python train.py --init_std_o=0.00805 --beta2=0.95 --decay_shape="linear" --doc_mask=true
Each number is 500 + 50 x the weight over its row's rms, rounded and kept within 0 to 999. Layers, rows and columns count from 0. Numbers have three digits each. The size before them is the row's rms in percent of the matrix's.

# layer 5 MLP up, 640x160, rms 0.137, rows 55-141, columns 0-79
119:514572411470540602509448386572523485449539537435540508542499355441440510509520523408481507478583535501449465538495540504537453513518456553433513509471586546554431573451560412424576530554454518435501536529480498520584419406494474443488491502
095:463515509476503481541519454546554549416426549544543476585625446463403444501586505531551518428378438482525479514546467481497457529433519502490429535501510434532497406525540501505489525557518528532501463463484520511450575461450489505539456536
106:401522443454423513571446493432553515418497473498503498498471422489489548478543457552524567575531509484475521494431431523505544438360523458544506526475584513575561529490486488574520555552544444541493492485402513624535464450417540472536521451
103:533538501484539516499438530465539455538477483506625458468482478460516474505464471516501569518498524460468469562603473522431508494530465476517514415513573447582482498505616514422455435530372497480501469510491552485542516467556529453443539489
090:419515580559489566492466552495518456513501497416511531573459597508500412548561551549515474539473512500432483439492501524468451559613592418480507521545534538494489508498530489561500512463492642488497486497429409495533611484538430528509484595
095:495411457516530595495445534531493501442466601497484315511487344503547492533395412412533528468497491540499538486524512523442474452515443600513595516464533529552573556486571535512438610569567478540586583393463488481529526462414537513505480599
096:573440541462537543569451430500641511473476432548507548545365521539508545451525421530505489520541530483475564414564542524563430404592465518491497500499536554405504549450452492533463486450412527497564557460558516450530421461543515514427503511
105:540480506462559517446476481469518489425456447450523482573535527481435479568524545505566552515501428491678518555502520544482527621466571484484540526539429486477413480527552484552533590432507491464523524568553531427429465486484468443565528452
103:525462530500475458492448534476484528483536512552515547562566430552475477523428509496496442548465610463442618571476522516485510552540592458502514418503393445546419517483502487580538432574442551573469488473457432487490549476562456417449520439
093:539464509478564583505501436437508578510484529573470430478451427582396505523548511584542515499452491561388503507492438586497437454465525429610448466506448441524490499416474427580514450561479550484507501451422542511419461491601478462419494530
091:542517546513485449441495510545398542528535462485474415542488484475513496466518599508488448551515533565528499305585500471524510566512591442522437528564469525461563443476495503421504526521353427528478582564492537471444575535445506529534485516
105:443514534448426513457511627499510385547563517600523472498493474584404472468440423533547503489445497585464475465388482525390487453418450502426533521496456470456491549515541566517472487480515423537422456471579547524489457427507552591414575431
098:503522491509491421474483558473487478545382480514585488597513477480515518490530467565562509491536541485530603470540499456501454444536475531503491450525593524548504504498513491482541513558446397550534524444428391448505495454517471521495469449
100:520565552605539461526449549438532489430507510463505560553458472619380517494498476490528444592498465560461506445455522478509502527525426511500464450477461534556460493466484587472452462487423492481460588458591579496531584526492415544539513523
095:597510494498486520464551483508433440392568550484553437540408431518459528513503519468444556521479450594362560519487511457565501547425606528418520460478571615486496576495545526562505527515473459515421504470563514513538457455589561547540485572
103:558529593447580484499592425535545466456493518477447523450458529500450432543531542520554517521543436484512568568562536414492579505417522495397548443491505540557459481528522520473528563512489466544397507531541589452570485442520534512523597590
100:526464525446529583538510463475425509488497486483541480547552514483431513462445536542538503524482542342444434436493562576606465458467497523559518465572452479435594549507505483512535454488579467564552539514487449497480408548508569573528514537
092:491469488398486570604540474540502609563491526473529480492499551491535465524507527489469479444406403444509445491565520503606514512570510513467583467537458480531517418439513542514395443460525575514585486419599531538479525454451420484515443527
100:611479459561494490486524528380471600514529432542474511456486480502463548460580502530415557450485494510537567587451461429479553549468525505433509528498542482473416583411543492499465443484444492536577540488497495448527505474419496639447486395
099:542488502560465547523543487533573533474501476399486464549475458460436485426597527607448551564488532559523627533407572524495422482447416512550496522493493441468496472459494456490561538486464553462463580534553557574495541475552546538488458516
100:587499475465475481522488529535587460564402443448479537597490505498438503539493561579504480560489577503516501403453519409504446455543454389568503613488494447488518505541489427502526580572538479529609548437526530492552483509555537528522507504
094:552515587451529543511443424495514478438580499558509468543504411506422493511504532592530568493588407512421516517485486545484519489464525516523495419400545492546425471515521473500460415575461490489491482516477592614452523503477510605386552512
116:502525534490463531484492573429484497483445446498545560515437502580466488570502501540524558517495452611461591525504547470425406585427513561481520472536521479518369471468520520480521470528563539438590485573527467416501447502563592570524470428
106:519457528602515592528577529490515514453560497405564464476506433511435567450546520482581501414565476553566582460472538487549498468413567444500401466498447461524642527453563472531496503505466439535535548548505536442530581511537456541385537404
090:461485433532508552549472569423456565486452439452573477578528491522473483511527539553460537483566496579486485427520529395495460599434400402530501441431409570520464467492459585512514516543479402546453514452479408504477423552559479534467561536
092:414485406471513587539495471518522550491493523528504486484495553469546450599459471490471511559484558483551596502438424464493499455514539417440562508459455455492507548518336517509542466442541474623464527439397535534464464478466460442439556459
097:508563541500570621421576499518492459470519505556486359578471481612551519522565411434487480556587609401471541501465463576549555491478502506506529509492435528528487550564534478507508468468474523490432386508485479479555483539543542576548510533
100:431502513530502499461543588531578583531560517499531505453476463437454503494565429553505527431462489600452489420572551445452483548554440508432384416482495545519501478493320565510477567543553539471531473454595455556532580450564508480482471497
102:492451532488612475507596486515443508464548498525517460410529475512384545511606506523490471459433499415444438593558504487492500590548491506409563396470499472578512436488409518516468526555449492492495491477443491454519488491492550527503494609
105:458576475534553453454492580517513499481489424579430469507407525551531513451468543595590509559493524479479512528583565532455618428514584441479449547455437471494526490478382553545519535503491471541434470477550548421541392463508479558501485605
091:469411468501544610531556565459403480478468375575439569554540540474469479505490516470528474517531523516533505481415515507447576484433500518492514525468573509594496594518520487414517416455532449536578541487472384467512546467547521463553487512
096:439488567426491482507621446479462623449552464601524525553515477532546468445493548471510485497380535459508480515406520548576410611509527517565464507530533540452476518503450518422517491493518531485521506489599484458529423518487446424448491452
108:502498577441443595549529409492535479509569539547464449578465447432575424509394385535494468544393464550502493532395522537607475516495494416484511491478482583555417470522536479610530483410446453550468486507522474522424508405490450494495591524
090:407496492521528442453498545590468424604432437553528482483555543521532469435483556485553536465519382465547441482445456471519458570550495444478454525479474503469498594424518538457441539530507497542487522540473517573554536519561489526521419492
106:595451478563487525508527526657407435416495481524454468555496484514504446461559480505466452574483502458491406467502428493567513455470507560483470465419490561460479557516516494483578488549512516547413486486503465539425462518617494479587519380
100:488505400538479437509539378517504593598455468544558417519535479445509525553569511493370535433428539459442445563497480489563544493457551487455494544539534492568477482472503474557570484465498396498551490583469516508537495494616536594493538473
101:535500512464475503525429468550564471465550522499466478541519561545495461541484458548477482530599440491412506507417581430540498500507522478514570516499518559572503467556467548551456509494387548499490434482576466596559444476553564573442482416
095:469504526401485541515482530545460575581524528555491526464525449490528449590482511528548404453497414527482493411587490481441532551598514559479550533429559434460496444498527471483441600503593467485407425475528523521500601411573543499467476567
110:501507556561465561411563477565481483583418483504513514508495430521411500513466488525574484504428515466507484505549487487532539621580541483506445485481528482448451459515575555568520612555528526555468482600545398546571527489494433447538550428
102:465552463517460472471555476415547526519493516430488492507440470502527530472543464516534497544488588459528387495528447560486591534510467391448501507522535484535436495585410527411430477488554469500518512423550523516461471602540414525443584531
090:476522458524494446539465514475546518530515441596531494524448500404491456469465508371395515512519434532506454502481578533494603465478551419469463516507465517540463487521498501416533568535486514369420535564513575452524431423477530527487456515
090:539435472567552505492516412528428588445397495527482497389442488542489504638544424506461503431448549568441493347395501573528406483465595427478539493489529542503460451512507602418456443494539493398499473514512398506471521552554446509535516498
103:463505521522538542515522477531454467545492516647515529489513442531517487589497519543531559466540443613433532474574499530479561541469590478526475519538528424564559496452430531464524563493481394580515522399505490507527406501484508429458507538
099:537486483427452527445436555446536501449490427460515437432459437501554503531475496462441483477526497428482577511481457436517521540510576508405539450443571526539508502460502505576557561448403475588441620511446484494489519520476423527476436496
103:478499475565471493415421554509561509522470421564434438578516560422441475523475448547423556448420520570529500463503458540517464527519472500471507452580524498437512480499561415506591495507500533442547506419451499603378420490558557485495558518
104:455388552496507451422515490578538507437473554498441566561489612480602507497454507507464535572486468520498497567366466518512484511493513532482390506530512421520534558437489504483501491519451449498576533477458515512519448547454495529457527485
094:473487516502424537502468507504485598493555520455543477621572544502393532508546517460491517450511481533436527599500525502527441437546437527527560534564497478562473512509437559584509488467403545535472480524563483480451547473465514494541477348
087:533473611483451504428587437446537460439445547489428540478499584438576451470545473499412532541422529439485501445455459544451651454554509562437493476423434493537542463437620511528455546499517454473449498468496545490493495460565587415515585488
107:522481520518423531500578555557469547480512467424585626535514458524532578569632531569494489596447548447478501484484424506506544591524535478421562450521496492507471542455507505594441488461481529486594544431589489502452481505445455536542493478
107:495483533486493437506537509502465507458469508488536490470526459557427525494510403583551525543442465359561504530506529440470557581518581425479430468547517520475561475544526473558325559451436520562575430382479488490533509472431438513429518535
098:572501559479543489462416481452555561528495461555529472526552379442605520593610447424511492500557473479521462537482532602503533479514428461467517489501556397424494485447544496459595522442453514497436601533495498564496424456464477466529405533
103:422475407593569485436515522458505611473508477566438568534544526451513490501427575426455494578551486516480529504545582534535602404524452497547445465462440407533487490526523475516477582412490492515433555555542622549553475435538457508548501568
104:533562415451523508487378457479525507578470466495477550609480515488484516482536480484522546482542499554555598475491566503495429517472511492469472526602478564474484618429548560560509530518455507422520479586426509593447500470522432519595520472
113:579426450455537546479550455516563472540454543515513498492400452372495479453474410510518510468401515459484575475467451494483444567432540565483423503452507608507448487464451469471505495498416418519552578515547499469497509467494506614455529572
093:534523494560625524477534491504426506501469438469498586412403433453461519576564506494575435525512555651442509472558475468535523586475466475561470481490521459468442494551552549543532487447458453567637574515466556416527479508483498442510594530
098:546562512494537475595477486503463558438421454523484484551512533464581546473414466490569469473435526510518572415519459541485480495449532548491510466558555494500400400444572502454419509545382404460571493626524547511499569460502438595604607494
112:419443648516519454481476418616456491475496534501523533571511494432477535450493539572537567522559541489490553441537481517558508425533475431564577521543482565564485594518419515359521485469487430561447474427584496476566544565493404548536522551
099:555457460508536444518578493559540432519566530476495385501535509487452481412655466488617505567512479513512491441515489511471413404441581488626456392527567509545545413599550535514441487560422486487509494506502471556536535505452493488522547468
098:444557534473489574519547524440549560381507405549492445524486516500440510477476466548472528489507441470510522565465468418571545451477496638584521477501578529548460573417540498454472463543434424415531541516486473532513548493456466569489528465
109:497496485538518535510482439416425508494409508448555540452400491392497444460549459455522515571506480484450520531574514497543495530496540441458564512484457466433466521591465588453516487502496445547503427506581551599546604480629426490516439525
091:482522571534422464539537490412435471403462521451473531512492455517482504500506456527595507524576502461477413435497540586467463493584499497534586413549529521549380568454497576411560548466481618504422473466528489507516547544472532623453455527
099:481404446459518533393453518452423527496539504558571550484458517473537523464398517472529466497556564576554451456463467503480480481484601526420475514530501548545557430416460519502510514457485547494489496498339432535478563484457590519458494416
109:452498525442510459501501557526423395496529453537525500399483576535516449478574521539506547470495512483493491368451431587451532513504486495512468535405445432527558416510628485439599513535525504475552482539482456492465547481593527535490479566
095:620492453541455493492397457420413536534483455543608628505556549475466527478491451603456493552482517563541511508465416557497521567478482530556454466456503486552552456443422553549500438533539435535514428436576419509499565454483528513391508468
096:577440429586535516502554410524510457389493564520464536493502570520509536460473410541513541502515432459484546463550405358474529517417526465541420455537438601600421510432535491623485537479581498503499413561552560522503558492509536537465456438
094:485603512552433509475490528474487517433481439427527489447470534448504606548505478471507505480507513456532467400471481449516442495548457579518576543553461538514513501533486526560453527474468516604458437573513551463452440494479518504509435545
103:538400461524484557482448404487509556453466446436611462482473431531393469510458547470506510505472572497505490476414522503490415513544502487444452536527554491486504496537538553571521478474411459497483511607487422430577497510516456503564551453
104:497571530455549535494429583454475540426496471484485457517504627494478424462440567577517497583487536438446498491501279527516518514481594462537446486416497550383513475528522438491533542506492456555382517521523492453466511545526436475511432574
101:540461496479568509503427501538459513523465443468492490476359446538507521447456470490440592514469545495560483534526432498536509536515432525498523403486473499571538454491445369561498468462505524546503549423475431523385560510487511507523542470
093:507408508490606517478511519463524452445549520530398439445366477527614548543493452565537443444417450583446486482521456475495482475514535566474546406467485485481499523545568617514558450531424562540504502553568546504437484471473428599463495502
098:582394454484548563514482544462438505489505562495476470498525432503421406449506428529504521549522413511546458378433568443491407536474377532516500509541526473462527467569452428504536482505485610472523565471583507527454465584440405535557461517
103:534574487454556497427451613459448488402508490510435484484419546452508515554570356504496530469477461469502547538482416503479548527400536498501515471488420465412548472494467523535486509506372520627453460398469532443540478436427470508531563542
104:534522524563520574462539475581597434497579442449491475608562520503442385553444425491587526496452555528466441445434529511503507440459438528452478544468481509540449540471499557524479450522551617529663452460541411522476547485575549476457473463
113:445471473539525492484480492549487548502510556567504545492510413456433513513503514533521518522560498526467554460504459486492516517448536461551443637448577497538567428472503473530538425513460509545538560397435447542523492542451600497567553547
095:463575607453443524504523492525501447464434451447538449489567493431427421481594428413557481549490407431429488517536535485531521426484501514622398569544520493442549483533564414474445485504539574473480605550539514430447527443568448592525462478
103:470486483582429459405528501407495460592542430486486391499439508499490532599413418512489518421484481597476475404490467487460452492523460543485563580524537593541528584552534518444526514557511414504443510513516485463550510495534502433501452480
104:425440454531545513509493518603521485441554414497460482525535427406494452573566526547508526433448534456485515446447465496603403443459552492486402511626552578555509500531537555503451540496443494475502433595518468465500437512584499565543539460
106:500469543503464562466515542446604534489494602461527476525585488499488476548382453618528520533542507536471481504490473535432515629493555478518440574529482538550495424522449400599509512538437454613449484482532507490504465542432509511589494464
101:437547516521550401496467547433505520461463504553578520471598587431503427545519547525530570505460511572437586518479475413454401512487573473506451465450522549587366491475551516389514458499543544506548562520468516521589534479488476478520548519
108:474560513513428547404489591466416489495542489469515429447473528437447503552433443531520462598491537495448529510515485493460476484523494488563567523480394498416520632476487469543535513455502486516495542544415540522470556472488536600602571430
102:499575511456615544488443466475487492446443510507508528556493434479424475490507422594510595543560418509637532489470476491494495472433519571506511441510504365494497484536567538458521489461603519439520554584498502467506487479507537482469572489
091:573475477516504538537470604498485483463471463462595483477507512451527482478535406479476441513451505559501550593508539437540460500489454575520517508498465497568491533483570463408543574517538486366474422569535548449524504482507552529510534409
099:425480526483550596554467474481546482416521509572408468550501475474470476541508476562560566570521505536483472512469458468538511511460570464479505462464481496534470434460562455500438537463532480557500463446528535555485518548607491573458474514
096:541529532525542482437507502460487524511563495497561574530544499585455445597511555578466483475561476447478559578435478447482474477449588496477571515458452517491481492465480609589597568573485532492464550448547520456590399442480495481447406409
089:472544505404456529529519494436551641454585457488557497456495507422485491471389501500503663517524468470565485516421545461533505472496424550563424558481460505468576603549557451501504407534484559575540547569533579392523480459454434443515460597
100:534496492474481413408552490490473466477478523517473494528516416480557482508488411569536485372426544468461596503490570514530509540442618503485548586606541486574563434515503481511441565604424477542573595486534549472528406506448438417438481598
097:617515566443469464488524537573524496537535476481507462603426474417464507414467586490546502573438503600522505530524486420467548490480476494512484564532509495556553532522419538595495563565543508578490457509479503425462473428450598591422486466
# layer 5 MLP down (transposed), 640x160, rms 0.14, rows 55-140, columns 0-79
115:476587519457491590538395458496571494529563567475556403529580443483405450557501553545427523462484581606555494566596492448477507500516430500457471514536499492580488543465532536442461539529430503479508507538452428525475454485438506477538480462
103:512520446546469462534432495492542327499494485481434501601517506512442499498473560458416482510470412444496399527510570448450563495473567548514476493551488564471559463506544499578540520536488538516457501487515451524537583516504585406464549502
101:604495502480462563397541545561415417475466586486510538471519514487475564532517472513498428396508618534420520404530476450490549471424456543499536473380502565371472450432505455552501481524477477531483500482568484508447503433476493490497555502
109:567505474546468534587530480595491377505485519429563463517557533550464467341614460444535424505520441521576511492503571536570475446510530524558466532402521457403463491497517418494558510414462600454491428538507470486488458558390488499425503466
095:477500464577521578484434575573527504493509547477510457497526493474587490538534465643566590444400538491540502482515518579533530554619550448519542510432540513476501439492590566521419430537479509542458524491499486520439550514507520433510484535
097:398518495592519494554518541545478431533545486509507546503562505484521558508451520608607429568506429557559507455482522543571424529443531543437499474574433436605461485498546468491467494451473584542488531466442500420535423517498523569491507518
092:482478510508523558405492495474432426559472526515561461534527550441567492541505645508570518551368436470538497558452538478526590557394558428551545519529530452528459454467480451378494499568500469533457398505527548635510505599462562437458465477
099:483382479472433421523549485551441483425512464536475588584555524475480568466506479487523471488485484490509484418540517545444535572512435509521420476540493491487542476509560432476475411523539515532525588525552451471422480512412589556450583503
092:527590504450560494459519592455464453419520528488602442540588473514494505510487510572441458445460517441426518569514533462502517573472433554475488529478457415633468449610510559490497565424456450405502554610548443496489525484463560489597519490
090:530494455542454562540421489494494604461403485516469460451481530507487537528476494560483534504459399518527573488398501546527428452556474429584468431519595496538513475570492412570396471457565505575497506517509492558476545418496599525582502540
095:532472440478517548526475524498486537481482526505506532517466584570442509488474417437514429473454531573369467550440464459445584404497515611432421497456441571550418496576460453524562512497579575471357516477507626479502523579519504548489554600
093:510624499595476512526506469453490500451545653549544418493504448525478405476539518447554513541534505519507526494462538484496468440455435495502497505433524516595518520597458462551458530447514491523551470523414530416451419456461546513552439546
099:449533583431478494482465609494532531514471547566531491478538574542526608533513457519467519475584572501542471560530423467537406505562446485418458424523496515473429543539502468502475523573449506427457487583417436485538512551520498508508441438
096:516438568495509460577534502505479439545615490431457496490536527390506423435490441466479557496537434447460497546622523553559506443539653517486438456457543479460490483475455525442469479398448492415522495470505524467486478460560498490483488594
092:490550492465482556556591518571586524534408467535445582507583529510518516470494447532581473481517596451545496427499410577490517454544488553605439452505445446458466490462486411542470470494554449431542539515481552409491484457414559513518540428
097:412527516516454430470521487449427607455549479512497483567526465577518506540508547517509556529362544484605479467398511542537437530526496473522496560520516490451615506470519419480462541531529483590547554529489570523424565493506504444449478529
102:486577520426417525453441494418534441441493569515481458448425548508496510555486471555643439466576446461522476494465567517529497497519554475460513406489556513517517556577547516407512582483491470416620580519410447509481423510565536522548516497
105:475492521576538500578639576606495570490514462551491477584494505518528417484408511482605495543390473570537416531546424532451482568484466533494485441371545526565481524565483542510551510453412466501468481562509499614498445467556482544519425465
104:522435541622472486460545445499510467474505537530501529435528463511526471442456583554411510401510464420499424406529552537481471539451570492501515572515510519622566545631480458496506488418525471423536432524449566426427543468447462523524482564
097:456577462476620506384551569542477483505525494598570452458436497458507518536529439484540491467409539527372552439500432574532528574455517426448484494622577492511447448494589484452522582517550473403495584528489515492525559526499467492514482422
089:432481462388490431556471571527448471412476488497397493421461467386519510516490541539465497454525496516558619539531517418483519583670616470485571529464480547557519466466432499522399492448530519487523468456485490567536553568567489445446514472
109:548483501432519396551463480506454478557441625503542633492478450517428462448489572502489546513480541440441444519466499530560509459535484465494584367426475540495565549481450420468434438583490432492452524564455459490588496448443515457558581492
110:466492463529496595489483610548402510460406444498558527468394451477506463555530443549528443471529492568447443580517511497534459518494433597489504508467414530540460432517550517531489426546481588506595499496570422562501504482485528471477451491
103:456464563513486439465533539520531447520484542460531426452531454560447538518497566590566403441534530476563565448473532470464415480495468479422528528592405421515574503598632579509487549523466481440489457425447427541579596555476458498475480490
085:500497530481505448531486492471540490505491568589513552449497588528517566508441580412506505532501643527532502557427444556504400500579498576487500516555515437543541515488537478506457522455530509402540564531494537460437532482460548532621481471
089:554480553460592509561531525528569542478390481543455519417429517514474504425517472416543494497561508507594493524376491549475443513486521584463512497551529415462591526597469479445514425494499484425513549595505474556493424495376496542470448529
102:599531499471517533503450511440522454470504470504454480431466484469580534506439540404465505543461569429381461538488517454491524484514470544445592529459476579395470501530443602528468481460493536510626515428462594462578537497492509470449420515
104:506500498447487540386447474434461431513492506389462539466525427568441543582400507484507453521414466447434484590554444519466568519507556522422452458524579496480511501464568487559507494527469490458366523418435443499522482507567601548449482490
093:463574529389490520531415553453490470557503444511553545442541534549542524423547474510579530478465543500597493498489513523452548554502533531470477448549547533512477465464500507560492494517399575583486557557383522551481460455520489478478493461
098:540526524516545457467603464503516547482522524455497402506460545543594561435482536443389447489559562530436495581599438585487442411457599558510537464474511558493552465583570551452463480505566404486504570515495474476537500472589524479571465544
090:499534481428519458527422473418442560521534541504569506419489488457530447472535490455459586452511590452520534509451400624459448485555503459535611545580403494506507439451547510422441535526405480367531462513436568523476464549485544448483483518
100:342521474500481463498564429490373583430526509551444489479630479486493528436572520503462489402389483461438436528517512476495494549524546588483537542482525559553538554512494470374448442529433512473652601520511448494457509519465493386564542496
107:563425440486572439434520600569449456462488487422542541457579529581500519465550477526510501506545494597397545471524523430461575499534507509421451482507520561457473594615455572497496506471574530529448448523550471482501516478506561577584564525
080:533536506542544591494563535382572625536485594534543496492473509518534456539559448519523465444546530445512556466554532539551520464571524595510509522503487511390502525559520479508486501455410487480548555499499442551414510525491416486499500580
112:472533422506503477588471400487599462550606577470519493558546465590499505513491516471512640478453569481535444559516584507507479501576577441470571534509547556561451536482534511465486459442513477551449539438503480507526517476532547474500536426
096:501512510435522483543456556438455485600534510593509488466510562549597412596447414502552480441533554453504430568502563549520600511501555539442441526515516592527417532482420564475438492558410507507441497450472449470529525562509434548461519444
092:472489523495440512550550485483531452497483442549516494502561477552575503493562593533432502507516499449494554563437455496450475471500484512465505470529525517429557534499513502556504475449448567563521504430422445573457530592479539549445528392
087:539531542548572529555473469585546507404509427508498390545402503590438489500494479539476554548544554521587526437389501492462510484444415466500554613431461452566537576546577583480530432491359403481406516454561563495464535495458578480501568511
100:538480527450467520514513532537449464465404444497467575447569502484441563499562471536520500474461539462480549477574482496454574494517554588501534532557551415476420486506584475518485511402578541445468451435555379575468535433450488538569537537
107:445480439541381426548497596488487516464468453468536442528519490465480388569487602442503507490472430563502515461479490565442529517521534469490542453506533520516542497485527440450435478602553547448496550429470467485525462427559523465562529427
088:471424473486530446507505561475486404511468492367490562421536516567562533512511477473607530434446577486490519422482468438464464576448467506581586497445501490491423500453464514513548401442483467483539460458536405481423510629506496466517468530
097:559416506582521573521527492482499563549546437446536418490572447457449586406610495465429473516508476561572469570517596445517450537501498449488478451506487487499547528560444473534540445557503537528426474476558524450503489533480575517471525402
085:539539466468476445538539456457502569448541490472409432421489565525476511571479467463533533390536541480495410444527510612471478505437436551499505540433507465556514550518472497547475482503425378426504499552478453544401538536436552484482561497
100:500476456514448537516473369481560544476416557490489580496552552518501472481397473506545617519485462557538542539484562480538466468515491435427504560530501463492525537492423538511570469544497451397512468506483547543437528492509460517451523612
109:494509496584533502606546451473515578499492456477482531567495484603479445549551405551381607438517518417517514481519498544551582505506553526468471510545493509548549521491496462461537576562496477460555499455455450561446422489572519541461589468
111:584420448396478487460530453594475523533522525521481525459522470489475514547433519499442443535490519518404444604496430381564421485505385445484410593482491546481512437504481426594461516548557548645510482509525503508523488541541481535433476501
111:483515448557433480566465567469489546520542484587573368449435522546442472471508455441452472492497507563483466572494520461533424487609516604490462518444472421486484541522606615489561451512526548513465497494488501464537534571558517465532456454
076:442502465542524462477470534492570560495486473527520460535474409528508557534512491443555431527519484600548491495537513418588349455512601450537428543415523544520533468582493544491501456448455463453565492480573517489482521522421582619595421500
107:476411591490492412535492415409551511565533561471498495498499455577533475456532579385478550495549515529511457482384558461590530484528520507463418505420447534533577495521512372496504563482512479454471491540539549453516519491488495437487497317
106:521461522492457496543440509549474478563517518586545491459402556485482497440430538481526527537493526500559457494520590602559456446481505497546508504390458548469542474521490507453535541376501487575535486507486515506630511572510485628462572592
102:600496577500465551546536463478540402533421581513569460482467482483456513511608340495522445488543526449445477603486569531553439482537499589483507395492495469564467412499502498468413474403499462521527502547490496538465496549485576547475409470
081:595486485519457474590474464367579583401564503510470396477457588529552445492540584449495497428540526452506535492501521524500461592542543530489535577450504472553599537534463442503500546505499481424541490521495440426533506474444471475514564479
097:458480490493454477527369474517438553488503500506413548457572533576497483584530478484542451637493476486463539529569506477462547480542421512444517493473416522499570548530470530555474430487494421400477518525532452552482559632368452481628572471
122:439523541491558421529534558445480406598456497478473510492611475460582491479478476482544537489453567382517496388541412446516467586536423491540450542433465601464581536618427470453490570487507566594521482519441475487555464534503538577473553407
093:505532518501494521498537556590485498413532485433563536595577364463500447562389550439472538467485522433540483436511485507519493592549510571553581578435515344547479540593435495526503587451593566557481503481491602490483451484455505547437471470
105:604578452539519502503537537440465457464477478508417415452508505482539505555470523489515480514521521545550531512426517522556499469570504535424417489515540493550573599620622505462526497475440498514495511512587509538445535467511515519558518509
122:461530498616480535506491500502414473609523544418424575517532522499463523563514546477526461484464457503457440463516516552444370470481495528460527470514509458585552480513489458430514575498510419446536429519468419467490609490575474537454548490
108:483518495548642541443418471442502475482501456667479514536618508536537479528410573531415541399509487592446459571626495490442483489509447535493478549513465494529519470477565502450510564427550591423474529487488485418528366505511571483523552482
095:487508532552549408563529563581517500474489535417426550487552479568464560533522472489447529508547499451549531558481436549498483500553489486483518554423598598545454535568521554495568446516495535432554517426473557557449503523454530507562409507
098:435452429515533428501509477540567547441591513457506556504549550589481532492587540495523537522525465549461464466478483493489437443518667563549497456456506464561494549511531543424488424526416498431528513580437577519466521593477465536506579562
092:425479511548553491420527477535494385501447486466479499558612470477548591485512523503579427455519514448427551543578421488558489529466523382541583546468479537438484443451559549485549553573526560489557551405522595489540547516495526475512447498
098:568462494455570511502488567681446495571479527547498521547524471503536527500533535444461494330515534409472460592431415480546393483474476519553473483464495529446530497542504572466513442485561414540601531474465429488497515418445497512516479507
099:535513507490529525557474463460546460480496496470450506426605517470493566506397451500515382518530545643535529436451436582459505575516478537472563399474485499454406577527486645487520561457453497464557543530482580524442486531412422521540544387
098:523492395464515631487509503511529465494436398542518503466445527472418536444476534498459527509545482536531412560461415503445528528477493472549438497494512607518525428428499460585521464526460469487549431591547423461481532529527553451408555404
093:467481471553522529571460505468496468461494553431497613493458511562510509583451496465436513443508485492502537484551486502463497514536399543526491468387394543365495509534512549480474539457527599468412556484500560460512515472516350492486526594
110:520448470484528528498559529392420556453518563496485495500509470530469472460520474384583462533573400511519430496498416542492458541531529533472459450444558514512540523549499413461375479499421538521491516503449502491379477504484530505518438566
107:464596550553544471527491625442485446532446404511554487492514537557556485535495525475486506471455495524431580477549446476503568580527497435505460490478443351533453422595551568495487464477500493570450547427525486475488528489572442479543482467
099:472542558509472462506419602458541535409544559502421525490462575533532537487438500430528477543475490457586530449509566527467360588478426470477485523446500539536479474460521552477427546492518462394404496563466626454444445521518547460567451481
109:535588424576519565495564502528483542484441509541410512516501650488395538517489519515466502511497393483492414390555500530428539440460476575488495612527450516459517534540564515590467470408557518539535536500510463479428448531421442524468469525
100:390515560471534537426570459521511529491410494526506468530456465527431505464535519457490489509556514469470504487577497524550435492512431504540461574546580492567573460478458472488577446476495455618433508538519582521495524478478586518533561493
097:482525554530408436569564416477556535611517481529523460554536583534536583521394499505460480455515506477430511454527331538449548474495616577510527470464517517467510523475602597481427560504451371500479566498504507496544630435518579428539498535
112:580516477480399537499574492529471474480568443532451441568464485459585535507445569502508496473439422508456441477529481416472505460513465453430436514595527475574436493490527512530548451600518486500439577529438457480482415488509488443524475491
121:408569478568501600554416415499518562533474485622480503473488488475437517473538590518527504521433487594526504501415471499595546433385517549518519533481402518383388515496483524412460533510506495567595445515552436532467571396593469498492466458
089:487521532521563442568473517499446518456557529493393456517577447464526468501563492414377514466554555424574493511591478526506480488509487555577431574379516493465515603463447459491562523475463441440564542523519456503562492424424574423488508457
091:471413428428519498609472510549422547483416512503516504621496550506499497546544455478494525551511559516529458555398494505453464492446505383452500439522540511536496472403497506401545532639519560597483452473520459545564518550517472476455414412
105:445511423606456495551417502422506512549443463527522453546424495636485556476446517563479529456453530544573458427488504497466487578482509615547425521505494512537498581497445588441504508516487483493481614553547534457503538531502498466522426510
109:494554476445565479533482499520617465395492601491524523447455487475528479465384487630497475506561529496402509500527507502514516462394470492504492482526534506482532559533464388530443500515470587438458516465407464515468429547491417439538531579
116:531491515535474559513464550476568530535507625512488490467541511516467554528561453528640461576478447488508514532553511435521490567513483415503472523561525605520433467472405359487500458478481482544432564526398566482519420580441480459422566490
096:513530452530502509491515614477562477491532514493524440440520535504500531475517556569518452441536502520425440547468417451391484496502525498509427480378484467632460463526482501511458566538443497506595578598436474532614481518544523438435453522
110:503504628507417441545463525508539477477514430483458426498401549544460545467399483459548455560474593401437538533407503498517458445610492522486527509484412410585478522423407545509521466475512540561490493441448576516497473538463531533485464482
102:533551481478659520488480476551503523531505461481508470553530435533534481462539416453410477541561525504454484560427484511532490536480549590422451466540416552569461422554577584381484497526586493380506559561540442463505552507475546497504491456
095:487509508446492530554575557534525584461450559473516442508549500514490388298481501431511474495578399490517583565620565479482461520457567458559516542470495527512412493538421569522460529504562556409553531521449553420503470529585537386487538397
106:531434540513526568498449541461513533428498507547504560454522456536559569568534558525476462484517506442479522540539570492386542507474588526429464504488612596430476437552448517521556431426518505518496595474504494625566583530529546527594509508
095:480476542612459473589582448503530504490542476500470549501530422521549508528507549511502543535486520504576516565546571538500480448567528514480340507526574472539495474554526501449593580537607358582535488567458468557498520497598508542487417510
087:472531491511565559565548526519460484535576502588479485423503459566538489602511573476542448545516579494454517455453496507465524510551465497527452481555585527545544571467527599487511655430543444493594418463550508499438492465475448551465407433
103:518469503500428481572466507479519557572504477478461532556523463548532498412523552431473616469428415405587526509478557468519525559531455510503487456533511594500417522469565564450506451525459492474550561523537484444553470434476592454550441477